{
  "d_model": 448,
  "n_kv_head": 7,
  "decay_shape": "linear",
  "train_tokens": 912200000
}
Each number is 50 + 12 x the weight over its row's rms, rounded and kept within 0 to 99. Layers, rows and columns count from 0. The size before them is the row's rms in percent of the matrix's.

# layer 6 MLP down (transposed), 2688x448, rms 0.0873, rows 1677-1731, columns 384-447
103:46 57 80 75 54 47 58 60 39 60 60 51 39 49 60 68 48 24 70 41 50 55 74 37 52 39 37 57 59 37 57 39 26 57 59 43 62 46 39 60 51 59 35 38 58 61 48 52 71 41 37 63 82 59 64 45 52 53 57 48 40 71 26 51
105:43 58 37 73 36 41 56 35 54 37 73 44 37 46 38 54 57 45 49 29 67 35 46 48 63 73 42 43 34 30 54 53 69 44 41 48 43 52 53 52 42 38 44 35 48 38 37 47 28 48 48 58 57 54 67 55 47 52 45 56 25 56 56 61
105:31 60 57 38 57 43 65 28 44 48 58 52 50 62 75 31 38 41 59 62 59 38 42 31 48 35 62 61 48 53 38 59 38 55 46 40 53 47 53 76 67 56 45 61 58 47 33 41 35 38 28 55 48 49 53 45 57 36 65 42 48 53 44 29
096:59 49 54 75 49 54 39 47 66 48 59 55 37 62 56 50 57 47 51 40 55 76 46 35 41 60 33 32 64 65 50 54 35 49 41 48 46 57 41 43 53 46 57 58 48 24 55 47 46 34 21 45 41 46 53 57 60 49 52 40 44 44 71 38
096:33 36 53 32 53 54 48 46 59 61 70 72 48 57 60 65 50 53 67 50 28 62 59 37 47 52 65 61 57 62 45 41 49 49 41 40 47 65 65 73 29 50 52 36 44 58 55 58 58 47 51 47 67 50 58 55 39 39 56 56 46 51 38 60
096:43 55 57 65 40 50 36 37 60 53 55 50 30 39 68 48 46 57 51 57 39 62 52 70 41 63 40 29 48 48 63 64 50 51 45 31 55 45 53 36 38 60 47 59 66 45 83 72 46 43 51 61 26 23 54 51 35 38 54 62 50 57 61 56
120:34 43 58 58 28 35 58 63 58 60 65 38 62 49 59 65 37 65 47 65 59 57 31 68 49 50 39 37 75 35 61 43 50 33 48 57 42 45 36 36 55 33 43 55 52 69 39 42 39 48 67 64 44 76 59 49 43 68 34 54 50 43 48 38
099:53 56 45 28 59 52 55 50 50 47 53 50 47 29 46 44 35 52 32 53 62 45 46 56 51 51 49 59 56 51 52 60 42 56 28 36 58 61 46 48 38 48 36 49 48 53 47 45 66 51 58 30 69 19 47 54 60 60 47 53 47 80 58 62
096:49 64 75 44 55 52 51 43 57 32 49 38 40 71 72 44 21 47 57 42 40 72 43 62 45 57 65 58 55 52 63 39 46 30 49 80 55 43 46 55 38 62 43 59 63 54 58 38 47 62 47 56 63 43 38 77 42 61 42 34 28 48 71 47
100:43 53 68 27 46 66 38 36 43 45 56 64 56 49 55 28 47 66 54 48 47 47 50 64 29 40 77 61 69 63 42 29 80 56 61 66 48 46 55 51 35 42 80 31 63 70 41 56 60 50 53 26 69 85 64 65 55 63 56 72 49 45 51 48
098:42 47 60 30 51 36 42 55 40 43 45 31 54 60 63 55 53 58 63 40 65 46 52 66 72 80 48 49 45 61 35 44 53 55 51 41 50 47 49 44 49 55 54 52 79 34 52 45 46 62 72 48 45 71 28 67 48 49 71 38 68 52 66 39
092:46 47 37 42 46 48 37 34 45 37 57 45 52 47 47 54 30 69 49 51 59 60 35 47 61 73 47 55 48 47 32 49 42 45 23 45 29 46 57 53 62 12 54 44 53 41 50 58 52 73 38 53 46 57 49 54 70 42 64 52 45 40 67 57
104:56 51 36 48 44 66 70 31 45 30 63 36 41 59 42 60 66 58 57 49 41 63 28 44 50 59 48 61 26 43 59 61 52 51 81 58 47 39 54 59 50 39 51 42 52 59 52 62 49 46 44 81 63 68 64 24 37 47 25 62 46 54 52 48
102:46 51 56 50 66 48 44 42 49 62 71 48 65 46 35 36 33 34 34 46 48 53 80 34 64 43 66 66 53 56 43 66 66 54 78 50 56 25 54 64 45 58 45 78 59 73 36 60 36 55 51 61 52 53 45 66 43 56 58 32 48 46 66 59
093:29 65 53 45 56 44 51 40 76 18 75 47 44 54 59 26 51 51 53 74 56 48 48 33 56 39 43 41 64 79 51 44 40 65 57 33 55 50 66 62 59 35 61 54 55 60 50 54 57 48 36 30 44 47 56 45 39 40 55 43 86 44 28 33
097:35 30 63 53 44 54 79 62 44 53 51 51 50 58 67 82 60 52 57 58 66 43 30 53 55 64 60 42 45 38 57 38 39 48 39 65 47 48 33 48 60 55 49 71 84 61 74 61 42 47 64 61 54 28 54 42 54 44 47 46 62 52 57 52
101:55 33 56 53 38 50 61 45 55 54 60 18 71 54 35 58 40 56 44 56 38 64 53 63 33 46 40 66 37 65 48 50 47 57 53 49 58 74 46 40 50 29 33 48 53 42 48 58 49 42 31 44 44 40 71 38 61 44 57 53 46 49 64 41
096:55 48 46 49 61 40 64 60 45 50 53 37 64 32 51 44 43 42 61 48 43 31 45 50 61 47 35 45 29 64 33 36 23 49 57 57 42 34 37 52 47 42 48 42 25 29 69 69 62 46 65 54 59 26 63 60 39 29 59 45 53 63 31 72
103:68 54 61 49 46 48 47 79 38 41 50 35 40 39 48 81 49 49 57 41 43 43 68 45 43 61 50 51 59 58 56 52 66 44 46 60 60 42 38 68 40 76 53 25 42 31 45 67 55 55 57 67 80 40 39 61 48 46 52 50 36 66 26 50
098:38 42 46 50 41 64 59 41 50 44 37 54 58 41 49 60 54 40 47 45 50 44 48 57 32 40 62 52 41 60 58 69 70 54 51 46 48 47 72 22 50 70 52 27 40 52 42 62 51 56 51 44 78 60 65 50 43 60 60 38 64 33 56 32
098:53 52 55 71 57 38 54 48 51 45 28 39 51 31 64 46 30 38 29 35 49 48 36 40 56 52 66 52 60 52 58 51 34 77 41 53 28 47 29 27 50 52 37 46 46 50 47 56 45 53 60 61 47 36 61 53 48 48 66 37 45 39 65 48
096:48 38 42 57 57 44 69 53 57 54 52 52 40 52 60 64 62 41 77 45 39 33 44 56 31 61 50 41 51 53 60 45 47 31 50 46 58 39 62 68 52 62 71 54 53 33 54 57 44 38 55 36 42 47 65 29 51 62 53 49 67 52 56 26
102:45 44 48 58 48 68 49 62 51 34 60 43 33 53 44 71 40 23 39 55 53 46 44 39 71 70 55 50 21 61 53 33 56 58 46 46 45 42 50 44 68 48 67 56 49 48 37 52 57 37 51 55 56 63 42 49 59 40 57 46 52 24 59 59
106:47 49 51 39 43 40 09 46 62 41 44 62 34 37 39 53 29 43 33 44 32 38 36 55 25 65 67 45 48 53 46 61 26 20 40 36 43 47 43 49 64 56 33 23 23 67 49 51 73 59 64 34 63 51 25 41 46 69 44 72 35 40 57 53
102:55 42 42 62 47 56 32 57 45 75 65 55 73 60 52 68 49 56 45 62 61 62 49 55 35 54 38 45 35 36 64 68 37 56 38 36 43 55 68 58 48 72 49 59 64 53 48 51 64 46 46 52 27 50 53 65 47 73 68 52 63 57 80 51
095:33 44 49 64 58 45 64 55 52 60 36 65 56 63 24 58 55 51 57 59 68 41 37 39 39 42 44 56 34 51 62 70 54 58 55 53 39 48 52 47 52 63 41 45 47 48 69 32 52 57 64 66 55 67 59 46 65 73 69 52 53 63 39 49
092:28 58 29 79 31 51 57 60 64 50 49 63 29 62 42 39 62 49 46 50 48 50 50 51 53 56 34 48 45 53 58 48 53 56 39 56 50 41 52 54 39 41 56 39 52 63 66 52 41 33 27 32 34 57 47 44 52 71 56 69 38 48 41 66
111:56 51 51 68 47 36 48 39 30 43 58 52 34 70 32 47 39 55 52 61 65 50 50 55 52 37 70 41 40 43 45 46 49 59 49 67 67 28 54 46 50 49 71 77 50 59 59 71 53 45 43 70 57 50 44 61 30 63 41 59 33 62 47 41
101:56 47 43 71 52 51 53 57 29 35 53 54 72 54 61 63 56 66 39 65 58 72 33 53 42 46 44 44 86 40 60 51 32 51 32 58 55 58 28 59 61 52 75 61 71 57 65 32 45 36 60 38 49 55 66 54 52 62 25 54 64 57 53 49
098:50 47 48 71 64 65 29 67 60 37 56 54 51 29 61 38 37 60 79 46 56 53 58 67 56 71 52 58 53 41 65 58 43 55 72 54 66 52 37 37 75 42 69 48 49 45 57 56 62 38 48 68 60 41 52 20 40 47 42 60 60 35 60 27
093:59 64 42 64 40 55 53 48 60 63 68 62 41 52 61 59 55 51 46 43 57 53 45 96 43 78 48 35 59 41 39 41 49 47 54 40 42 32 50 39 52 33 47 47 32 37 56 64 51 47 43 57 66 57 59 57 58 43 61 35 44 49 44 59
090:26 63 50 38 57 52 49 72 59 54 34 43 59 46 61 38 67 62 57 50 85 53 33 34 48 61 37 45 53 61 47 42 26 34 24 56 56 27 55 58 38 43 47 36 29 56 25 54 47 50 69 55 34 45 67 42 50 48 30 37 41 57 68 46
098:53 35 50 58 54 56 65 78 51 79 57 53 57 51 29 52 67 64 52 46 44 60 69 44 64 81 41 34 48 52 28 49 33 42 47 47 51 71 50 59 59 45 42 51 50 38 44 30 36 36 50 45 48 46 72 47 50 66 40 66 39 44 54 43
103:29 41 57 49 37 66 61 40 51 50 35 59 28 39 22 44 55 64 17 45 60 21 49 54 42 57 39 39 58 58 40 56 63 49 62 44 54 53 58 34 54 53 52 45 37 61 34 43 59 51 60 31 20 65 51 29 49 57 39 64 64 67 63 40
113:46 67 51 48 44 39 66 53 61 51 55 28 61 54 58 62 40 47 33 65 69 39 47 24 42 38 35 51 64 56 58 61 52 53 53 56 53 55 69 62 44 71 49 48 56 50 44 82 40 59 45 56 60 38 68 47 34 52 64 31 49 60 46 32
096:46 56 59 57 55 31 32 55 50 59 40 47 30 50 33 67 40 45 60 55 55 46 52 48 27 20 61 48 30 74 67 53 61 56 34 45 34 33 67 46 35 38 56 46 35 28 73 43 55 51 45 58 59 35 74 65 53 70 59 36 32 60 49 59
094:53 44 52 60 44 58 36 37 80 48 33 41 43 30 63 58 59 49 44 50 62 35 56 66 42 51 64 58 31 39 47 50 56 47 42 42 47 61 56 53 45 57 33 55 35 71 56 43 62 66 43 50 55 42 51 49 44 69 54 48 47 47 18 45
092:66 49 39 50 59 64 58 44 39 40 59 54 61 47 57 79 39 58 62 41 36 55 73 60 56 55 32 36 55 58 39 67 43 46 52 35 37 65 56 52 56 72 53 36 44 18 45 39 52 56 43 67 34 50 42 27 74 37 65 51 32 53 60 67
103:25 41 34 58 60 51 59 54 42 49 50 68 45 41 52 61 47 50 46 17 33 47 53 41 68 49 66 51 55 62 57 54 65 38 49 67 49 43 55 40 46 34 30 59 55 53 64 33 70 73 48 60 43 45 43 67 62 71 36 27 57 66 58 34
120:36 51 67 42 59 34 47 41 37 57 46 52 49 36 35 29 72 49 49 45 46 32 28 43 52 47 41 59 40 58 35 60 53 63 75 54 30 55 54 40 56 42 47 66 56 57 35 53 18 76 44 30 36 74 43 58 51 61 65 51 56 69 52 59
104:42 53 23 43 46 77 50 50 46 75 42 47 30 47 53 38 45 55 53 88 46 40 61 56 62 29 50 41 43 42 56 42 74 46 48 41 48 48 46 49 69 47 48 58 49 82 48 66 41 23 54 63 57 35 48 61 54 54 55 71 46 44 62 54
099:59 55 48 48 55 52 46 44 45 60 38 71 47 46 51 51 57 78 39 66 67 51 62 42 49 55 41 47 43 27 79 51 74 57 56 70 54 63 57 30 52 68 38 46 46 59 50 27 37 57 43 46 44 53 49 60 34 56 40 66 71 42 49 44
098:45 42 71 44 45 58 36 46 51 44 65 34 49 59 47 54 62 51 69 47 62 66 39 48 54 35 64 40 53 56 48 52 54 51 53 48 44 51 32 65 59 62 43 34 62 34 54 46 54 41 57 36 55 72 58 41 54 40 42 47 78 52 36 52
113:52 33 51 82 49 66 46 28 46 62 46 34 41 32 42 58 49 31 62 59 21 55 59 38 61 69 57 33 41 54 41 65 54 39 53 54 50 46 63 77 47 60 40 47 70 31 62 48 56 59 43 62 44 58 54 71 31 34 11 41 64 57 54 38
105:56 65 29 40 50 69 59 56 40 63 45 67 44 52 57 61 46 63 48 57 48 44 57 56 57 63 52 55 46 59 71 33 57 45 38 56 63 48 62 55 50 43 54 55 67 74 42 47 57 52 39 34 50 49 57 60 39 30 42 43 54 44 73 65
095:23 70 63 58 68 35 46 42 50 47 63 44 42 50 69 82 57 65 43 64 42 56 69 38 44 53 54 46 30 47 39 39 24 73 49 30 64 46 34 41 54 41 46 47 26 37 39 47 42 40 44 59 45 33 31 36 49 43 64 47 42 52 56 56
107:53 38 54 47 59 50 57 64 68 59 55 39 51 64 63 53 63 54 36 18 64 59 69 54 56 52 62 56 53 46 46 66 70 63 67 41 33 57 44 37 62 49 58 58 50 47 53 46 45 53 50 58 48 36 48 40 57 51 78 56 51 36 46 27
101:39 59 47 36 33 52 31 43 45 22 42 70 58 50 40 54 41 62 39 51 60 55 71 72 81 54 36 30 50 65 70 42 66 58 59 51 65 34 50 41 57 46 49 58 55 59 43 39 50 52 40 51 63 33 68 65 54 48 54 61 78 57 42 60
097:58 45 75 33 37 49 70 60 54 65 38 83 40 63 56 52 60 58 57 39 51 51 54 47 58 59 36 54 45 63 53 66 57 66 61 42 67 56 62 57 52 35 59 67 49 49 47 55 65 52 51 51 58 34 47 61 61 38 34 51 68 34 57 53
090:77 58 67 46 39 38 54 46 52 60 63 46 89 55 62 63 52 46 51 50 67 58 47 49 37 31 50 65 50 44 53 73 48 39 40 51 49 72 62 60 63 38 41 58 57 59 41 44 65 69 54 46 69 62 43 58 40 64 23 35 41 47 29 38
096:68 64 41 56 33 21 45 66 59 49 60 42 18 47 57 57 48 56 64 64 47 60 32 54 54 57 51 60 70 76 55 52 79 39 64 54 66 41 45 63 66 50 34 53 55 59 50 64 46 30 44 70 69 39 21 49 53 44 55 42 43 53 56 75
098:40 54 54 58 68 55 40 54 52 66 63 41 32 49 48 44 49 71 56 53 38 46 38 54 49 57 37 22 46 54 60 44 33 54 68 50 38 52 55 66 58 43 25 50 44 57 39 54 49 32 62 68 53 24 49 38 57 35 56 57 52 58 51 34
105:57 65 49 73 60 71 49 47 48 71 36 34 50 82 37 43 32 58 51 37 60 48 51 52 58 51 34 51 45 51 58 52 72 52 62 43 51 68 48 58 42 63 39 51 58 39 53 71 47 43 53 53 63 56 54 29 44 51 48 41 44 53 48 52
098:65 76 35 61 60 27 70 55 49 51 55 63 54 51 56 58 32 59 61 47 48 43 43 60 67 39 38 65 56 60 66 51 60 42 57 34 41 39 47 76 64 56 58 46 44 54 51 54 47 47 44 49 38 72 43 53 59 53 59 43 62 39 21 59
088:48 55 53 55 63 38 35 54 59 44 50 42 47 54 60 36 57 62 53 58 56 51 49 65 48 53 62 70 52 40 63 58 57 63 59 28 35 68 61 32 52 78 47 49 55 55 50 52 46 48 47 66 40 78 36 36 39 28 25 40 28 37 61 32
# layer 6 MLP up, 2688x448, rms 0.0854, rows 1678-1731, columns 384-447
099:63 32 61 69 63 60 35 34 46 58 30 48 69 36 42 63 63 13 63 49 24 52 58 44 52 63 45 38 53 58 31 56 48 69 41 55 43 43 61 57 51 46 38 44 66 46 65 55 63 29 48 63 63 56 50 57 37 48 46 34 40 56 35 66
094:40 42 39 37 45 65 55 68 60 66 38 44 42 46 45 46 60 78 61 56 46 56 40 66 51 59 51 40 33 39 47 61 65 54 49 50 36 57 76 50 60 42 51 26 68 83 68 48 37 31 42 60 76 45 45 24 61 43 41 61 38 60 48 44
096:48 53 37 43 53 66 65 37 52 51 71 60 53 33 39 40 51 46 57 60 47 55 61 44 50 66 60 49 47 47 58 46 67 52 63 55 37 38 66 63 55 66 33 41 56 79 35 45 48 54 59 30 43 52 35 44 56 32 38 40 44 46 20 50
092:42 62 36 65 45 43 67 51 26 60 39 41 66 41 41 54 60 36 38 59 62 54 44 53 50 45 57 36 61 17 61 37 59 45 42 58 51 39 27 37 61 46 46 60 72 70 31 53 65 41 49 48 46 48 46 73 58 57 44 45 64 63 43 69
089:57 66 44 29 57 82 44 45 31 53 81 39 46 33 51 48 44 40 52 38 61 51 39 44 40 57 46 56 65 37 53 48 84 29 42 43 43 52 39 48 52 43 54 45 37 65 49 45 74 54 70 30 55 74 55 34 46 56 43 41 61 64 71 28
109:70 26 52 50 34 72 51 55 60 47 37 51 68 58 46 60 38 56 56 42 71 66 52 63 50 52 27 29 50 56 61 58 66 57 42 43 34 47 47 48 40 64 23 46 22 52 53 55 38 72 52 28 39 48 56 42 47 49 39 54 32 44 71 26
096:65 72 55 63 47 35 58 59 49 44 49 60 65 50 50 57 70 28 60 47 66 53 56 46 63 69 56 55 48 43 32 54 60 41 54 60 60 57 68 51 34 44 62 42 64 35 41 48 47 65 59 40 37 76 67 57 41 60 80 24 50 43 57 39
101:69 54 38 54 29 51 49 45 41 62 46 72 42 47 35 55 50 53 41 83 52 44 53 25 53 63 40 73 50 52 45 51 73 46 65 44 30 52 48 55 74 39 61 33 51 40 39 54 47 48 46 54 47 53 41 53 83 45 58 70 74 43 44 45
098:56 66 58 59 42 52 53 52 88 48 50 50 59 38 53 65 64 41 35 39 55 46 58 53 59 49 29 39 64 38 44 59 41 34 35 35 69 23 53 52 61 69 43 50 50 22 68 57 46 38 57 69 46 63 54 50 29 39 44 38 76 46 35 49
091:69 55 61 52 35 32 11 40 42 45 53 43 50 48 54 55 41 41 43 64 37 25 60 51 30 41 45 40 45 48 38 55 42 39 55 64 71 45 50 39 54 34 40 49 53 47 60 34 49 46 33 48 60 46 59 58 34 67 45 31 66 47 55 52
100:54 29 44 50 67 42 63 78 53 61 76 51 64 57 32 58 58 53 32 47 52 29 55 43 69 50 50 40 35 62 47 53 66 42 69 52 58 43 42 54 40 79 60 46 55 47 23 44 58 45 54 53 62 49 34 54 28 48 61 49 55 38 31 36
107:45 60 44 53 48 44 43 59 62 74 39 43 53 46 68 70 56 36 52 37 64 44 67 64 53 35 49 48 56 48 42 61 45 66 48 34 53 69 54 35 57 56 47 54 63 30 50 27 52 39 62 48 65 65 35 41 59 51 55 34 51 46 64 37
102:52 44 53 35 36 46 58 36 66 46 25 55 66 48 42 53 75 50 47 69 52 59 36 64 56 76 33 42 50 37 52 39 62 35 35 34 40 73 63 63 72 54 40 36 61 39 53 63 43 50 44 28 48 51 65 45 51 41 33 48 42 58 63 39
091:68 50 59 43 29 52 63 56 47 75 46 61 40 64 45 74 32 52 44 55 39 60 44 57 45 42 53 49 36 41 55 62 53 42 58 39 70 64 46 46 40 51 23 46 55 48 48 53 47 68 43 51 43 57 38 48 65 43 61 64 47 45 45 63
092:55 52 39 52 70 42 49 59 55 50 56 41 52 18 35 31 43 38 63 60 54 72 50 42 54 35 47 41 48 61 43 71 64 62 63 53 60 48 37 42 55 44 64 31 62 26 57 57 74 40 32 54 72 65 53 66 48 48 64 49 74 31 50 27
096:45 35 40 71 71 52 53 46 75 42 56 66 39 50 38 52 43 62 45 45 53 49 59 56 39 54 36 36 66 51 38 54 36 59 28 43 58 45 41 52 61 52 54 61 48 44 38 60 58 40 64 48 54 71 56 50 51 60 57 68 69 60 70 37
111:35 62 46 35 35 58 41 36 57 53 83 68 51 58 55 56 41 56 44 44 64 70 55 50 47 40 60 44 69 48 55 59 76 39 68 24 56 60 46 50 38 55 67 60 62 56 45 51 54 58 62 43 40 76 21 51 55 64 44 54 51 44 72 25
098:41 50 68 63 28 37 46 69 59 66 39 72 50 57 49 57 33 54 62 40 61 41 40 23 49 46 49 62 46 28 58 75 41 57 40 64 48 55 53 46 54 60 51 56 58 49 45 64 64 39 40 31 48 68 68 48 27 60 70 50 67 50 56 55
097:65 53 37 36 42 47 53 75 44 44 53 32 39 81 42 48 64 57 66 72 41 66 38 47 54 73 39 64 67 39 30 44 44 31 33 45 55 54 31 43 37 30 48 30 61 53 49 48 33 31 50 63 55 42 19 47 63 34 45 40 44 50 29 79
096:65 50 50 47 48 60 69 73 54 62 37 42 61 63 38 46 46 50 31 70 58 64 68 54 32 42 37 54 52 50 23 50 65 49 39 53 48 42 57 68 62 60 71 59 42 46 66 54 73 63 63 63 54 47 58 50 57 56 60 50 46 31 40 50
096:48 88 45 58 50 67 44 64 53 48 23 48 53 51 50 50 57 60 38 38 48 42 47 55 68 61 52 51 39 55 53 80 46 31 44 59 49 45 50 39 44 41 62 75 36 59 57 63 55 66 60 43 59 28 46 40 44 44 50 68 60 46 28 71
100:54 38 73 46 48 58 47 41 42 61 61 38 54 45 54 51 52 42 56 42 46 52 46 40 59 63 42 26 50 55 39 51 41 56 28 58 28 55 41 63 50 60 44 45 62 62 64 68 48 29 61 43 40 61 38 57 34 65 34 51 50 67 39 41
166:49 46 42 61 62 48 86 65 40 62 47 28 69 68 55 50 76 54 67 49 66 58 67 42 69 42 29 60 50 41 48 33 70 78 60 51 54 41 63 48 26 42 62 74 68 35 47 43 26 40 39 73 31 43 68 62 43 25 54 34 64 61 36 59
096:06 46 48 38 62 61 44 55 48 55 43 47 32 40 45 59 48 51 65 45 54 51 73 53 35 29 44 33 40 59 47 20 41 56 38 40 56 45 48 56 51 58 67 62 15 39 37 38 42 52 51 48 32 48 44 50 55 65 36 37 53 65 26 49
099:63 63 41 53 34 48 45 75 40 49 55 51 69 50 68 32 54 62 56 46 53 46 43 58 49 48 56 41 52 58 50 36 36 61 59 49 56 76 35 41 54 50 37 38 47 57 54 38 47 63 48 31 54 36 62 62 60 31 54 48 55 61 39 54
095:53 40 43 33 55 53 52 34 58 44 55 22 53 49 71 36 39 50 41 55 54 61 37 45 56 64 54 51 50 63 24 61 58 44 71 37 52 55 47 57 55 56 43 64 56 50 52 55 69 42 62 58 59 45 28 71 49 46 53 46 54 59 49 29
096:50 43 51 65 51 50 24 58 23 52 61 37 68 67 31 51 54 33 50 74 54 48 65 52 38 51 48 47 41 70 56 47 71 39 58 69 45 56 58 48 22 52 40 55 70 86 66 57 32 42 68 49 28 48 44 46 34 56 38 44 46 53 52 54
105:30 46 33 38 60 64 63 51 58 50 34 72 30 38 51 53 52 54 71 47 45 51 54 58 58 25 50 42 41 58 45 49 59 58 54 51 35 61 50 31 51 23 45 29 46 55 57 45 55 52 46 46 38 40 51 62 64 38 57 58 33 46 41 38
097:33 57 29 53 39 48 47 67 41 40 55 58 55 50 28 42 47 54 64 50 61 56 54 11 58 40 66 47 41 65 38 50 74 49 50 54 31 60 48 73 46 62 49 42 58 65 54 72 39 46 60 49 28 73 52 51 47 35 55 65 68 63 44 49
103:65 36 67 50 45 47 48 37 56 56 32 54 37 35 44 62 67 46 48 83 60 67 59 30 64 59 42 63 37 53 51 40 51 49 41 58 64 64 46 48 64 51 40 63 54 58 64 50 43 69 59 39 54 52 53 59 41 35 45 39 62 53 33 27
098:75 31 32 63 39 40 41 26 54 38 57 60 54 54 44 74 34 55 48 55 47 39 65 69 66 41 61 29 51 47 57 73 57 46 49 39 47 62 54 63 50 60 54 46 71 54 50 62 50 53 47 53 52 49 35 38 51 52 63 60 42 48 44 51
100:33 55 53 49 71 48 40 45 62 29 44 41 64 47 33 58 61 37 58 54 64 44 57 41 39 35 43 49 55 39 47 55 86 50 39 62 48 56 52 46 45 44 64 37 65 78 45 75 54 68 62 43 50 43 44 51 48 36 56 51 41 50 55 50
098:54 44 59 66 65 37 40 50 53 54 56 40 73 43 31 23 36 44 75 45 57 62 60 33 62 16 76 49 52 55 38 63 36 57 54 43 53 60 51 49 37 43 59 41 49 39 46 46 62 36 57 63 59 51 37 67 45 60 60 21 45 59 43 72
117:32 42 56 54 62 22 62 42 49 59 27 51 54 49 32 66 47 59 54 40 64 51 50 65 58 40 50 42 59 48 39 49 52 41 70 50 38 50 76 73 42 55 41 39 54 58 65 53 51 46 35 55 55 55 53 48 45 55 58 53 40 65 46 45
099:44 70 44 55 34 71 44 56 52 65 57 58 54 56 54 38 47 52 31 43 55 46 51 41 56 53 46 55 54 64 53 52 56 38 75 24 40 52 26 69 41 64 43 49 49 61 26 57 54 27 59 48 44 67 52 57 53 56 58 55 47 47 46 44
097:34 45 57 44 49 64 54 38 27 59 51 56 48 54 55 56 37 40 62 47 35 71 70 44 42 40 43 38 57 54 71 40 48 52 57 44 56 46 49 34 44 37 42 48 69 58 46 42 57 36 51 36 60 56 50 48 32 39 47 46 50 45 56 68
087:61 35 51 49 61 35 48 50 66 77 47 46 46 60 44 43 55 46 61 25 51 63 38 59 34 35 51 54 76 40 44 23 67 35 38 58 57 50 74 61 56 55 58 62 57 42 36 48 74 47 53 50 46 67 36 66 66 44 41 34 72 46 49 40
095:53 59 33 54 59 28 50 41 68 41 67 62 31 46 43 44 60 59 42 56 45 61 59 41 31 49 26 34 45 43 56 76 42 70 35 51 63 47 38 38 69 70 58 40 60 56 58 59 28 57 39 52 45 49 53 33 50 26 56 66 44 39 45 47
111:34 49 22 47 18 68 42 41 58 56 64 40 56 47 62 45 58 57 22 43 64 57 62 45 58 45 42 45 52 43 51 51 59 50 45 59 59 80 56 57 41 58 44 50 45 66 45 43 51 43 57 57 32 62 47 83 54 47 56 48 43 54 43 30
095:60 34 63 48 37 53 49 77 42 45 53 43 34 65 42 54 49 44 43 55 36 55 66 53 45 75 64 68 55 55 63 46 54 50 43 50 67 58 59 76 52 69 60 62 41 58 52 52 39 40 62 67 55 62 42 42 38 42 68 35 58 39 32 44
099:47 64 74 45 42 55 42 69 57 48 40 42 58 49 49 65 49 45 61 48 32 76 60 41 44 42 54 49 46 24 40 42 47 68 44 61 33 50 48 27 44 55 57 61 43 52 38 49 50 63 47 45 56 42 52 57 66 41 57 29 28 46 44 74
102:47 36 59 58 61 47 44 62 54 52 53 51 69 24 52 60 74 58 58 56 60 49 49 49 60 50 59 26 42 24 35 26 55 59 26 23 53 52 34 38 46 56 39 51 54 69 45 71 40 46 39 54 56 61 35 46 62 40 52 56 38 48 56 57
109:52 68 65 47 23 57 34 36 47 51 54 52 59 47 39 56 44 67 69 42 44 51 37 69 30 60 34 51 62 58 46 48 42 48 41 38 47 36 43 53 46 49 56 56 22 64 61 49 35 51 55 56 84 46 52 29 57 53 62 49 54 52 51 58
100:53 31 65 58 33 49 48 30 67 52 31 29 45 58 41 80 39 44 38 44 66 68 52 53 45 64 35 41 76 41 36 46 56 69 73 33 46 46 55 49 50 60 54 35 39 33 65 59 37 43 66 53 50 56 81 64 44 70 57 66 50 31 65 46
098:51 47 42 36 35 77 72 53 47 42 49 36 40 66 57 16 36 34 51 28 34 55 48 54 53 65 26 52 46 76 66 40 70 41 68 64 56 40 51 65 54 76 66 58 62 29 59 53 52 57 36 39 43 69 70 52 50 41 29 34 65 37 63 42
105:34 45 45 42 38 47 48 61 59 35 57 52 48 30 64 50 49 59 67 45 54 42 76 52 65 39 59 40 60 70 68 49 64 43 53 64 52 77 26 47 53 55 62 46 57 59 44 61 59 64 55 34 25 48 51 47 44 21 42 41 65 61 44 46
108:43 42 54 65 60 52 65 66 61 45 49 48 58 45 61 52 49 48 57 41 42 38 41 50 22 46 53 59 64 50 20 60 34 45 51 56 33 62 36 47 28 55 47 56 49 51 43 32 25 46 38 60 35 60 64 33 50 68 42 50 51 46 50 40
103:59 30 31 67 33 57 23 34 57 31 67 47 48 38 48 50 38 47 49 64 55 61 62 41 26 31 67 56 47 34 42 43 34 54 34 44 35 46 68 77 44 61 55 43 47 39 26 49 36 55 32 32 46 49 59 50 40 54 62 47 62 69 46 58
100:44 47 37 47 47 51 53 33 39 58 60 40 47 59 19 39 59 54 40 42 30 55 63 35 58 59 53 58 31 49 33 37 70 52 41 20 50 24 46 52 46 49 60 38 31 56 66 43 34 21 25 62 43 49 76 44 53 45 75 62 56 57 60 57
095:54 70 52 46 41 78 53 66 60 56 45 64 43 28 37 62 52 13 36 47 52 65 68 45 70 37 51 42 34 53 50 46 40 53 60 55 38 41 61 36 40 32 48 43 41 44 62 39 61 38 61 53 43 58 65 76 31 43 66 60 53 54 56 54
094:64 44 28 54 35 43 44 52 62 42 35 59 57 34 66 27 60 54 62 52 63 55 54 34 61 57 51 63 49 47 46 81 62 62 43 35 56 50 38 42 66 59 54 67 36 64 44 48 39 48 62 40 63 50 41 47 52 34 49 46 55 59 43 54
100:43 61 47 42 22 57 42 54 43 55 57 66 45 60 42 59 27 43 78 52 70 46 52 55 41 32 43 55 39 45 52 43 50 46 50 54 60 70 53 47 64 63 41 43 60 40 42 60 53 30 40 55 49 47 43 51 20 53 65 36 78 58 78 46
106:56 36 55 42 39 50 33 52 51 39 53 48 53 47 38 37 62 29 40 74 48 83 57 38 39 53 57 43 39 52 45 43 36 59 55 66 52 78 49 30 41 55 38 35 41 54 39 44 39 49 52 38 50 31 42 58 29 50 52 45 43 54 50 45
087:39 52 56 49 65 38 42 46 68 67 43 67 64 53 45 51 35 34 29 53 43 62 48 37 52 51 35 39 45 66 55 29 32 36 32 51 31 68 72 41 46 48 68 48 28 30 60 53 51 43 73 26 56 51 61 60 49 39 62 52 49 41 58 47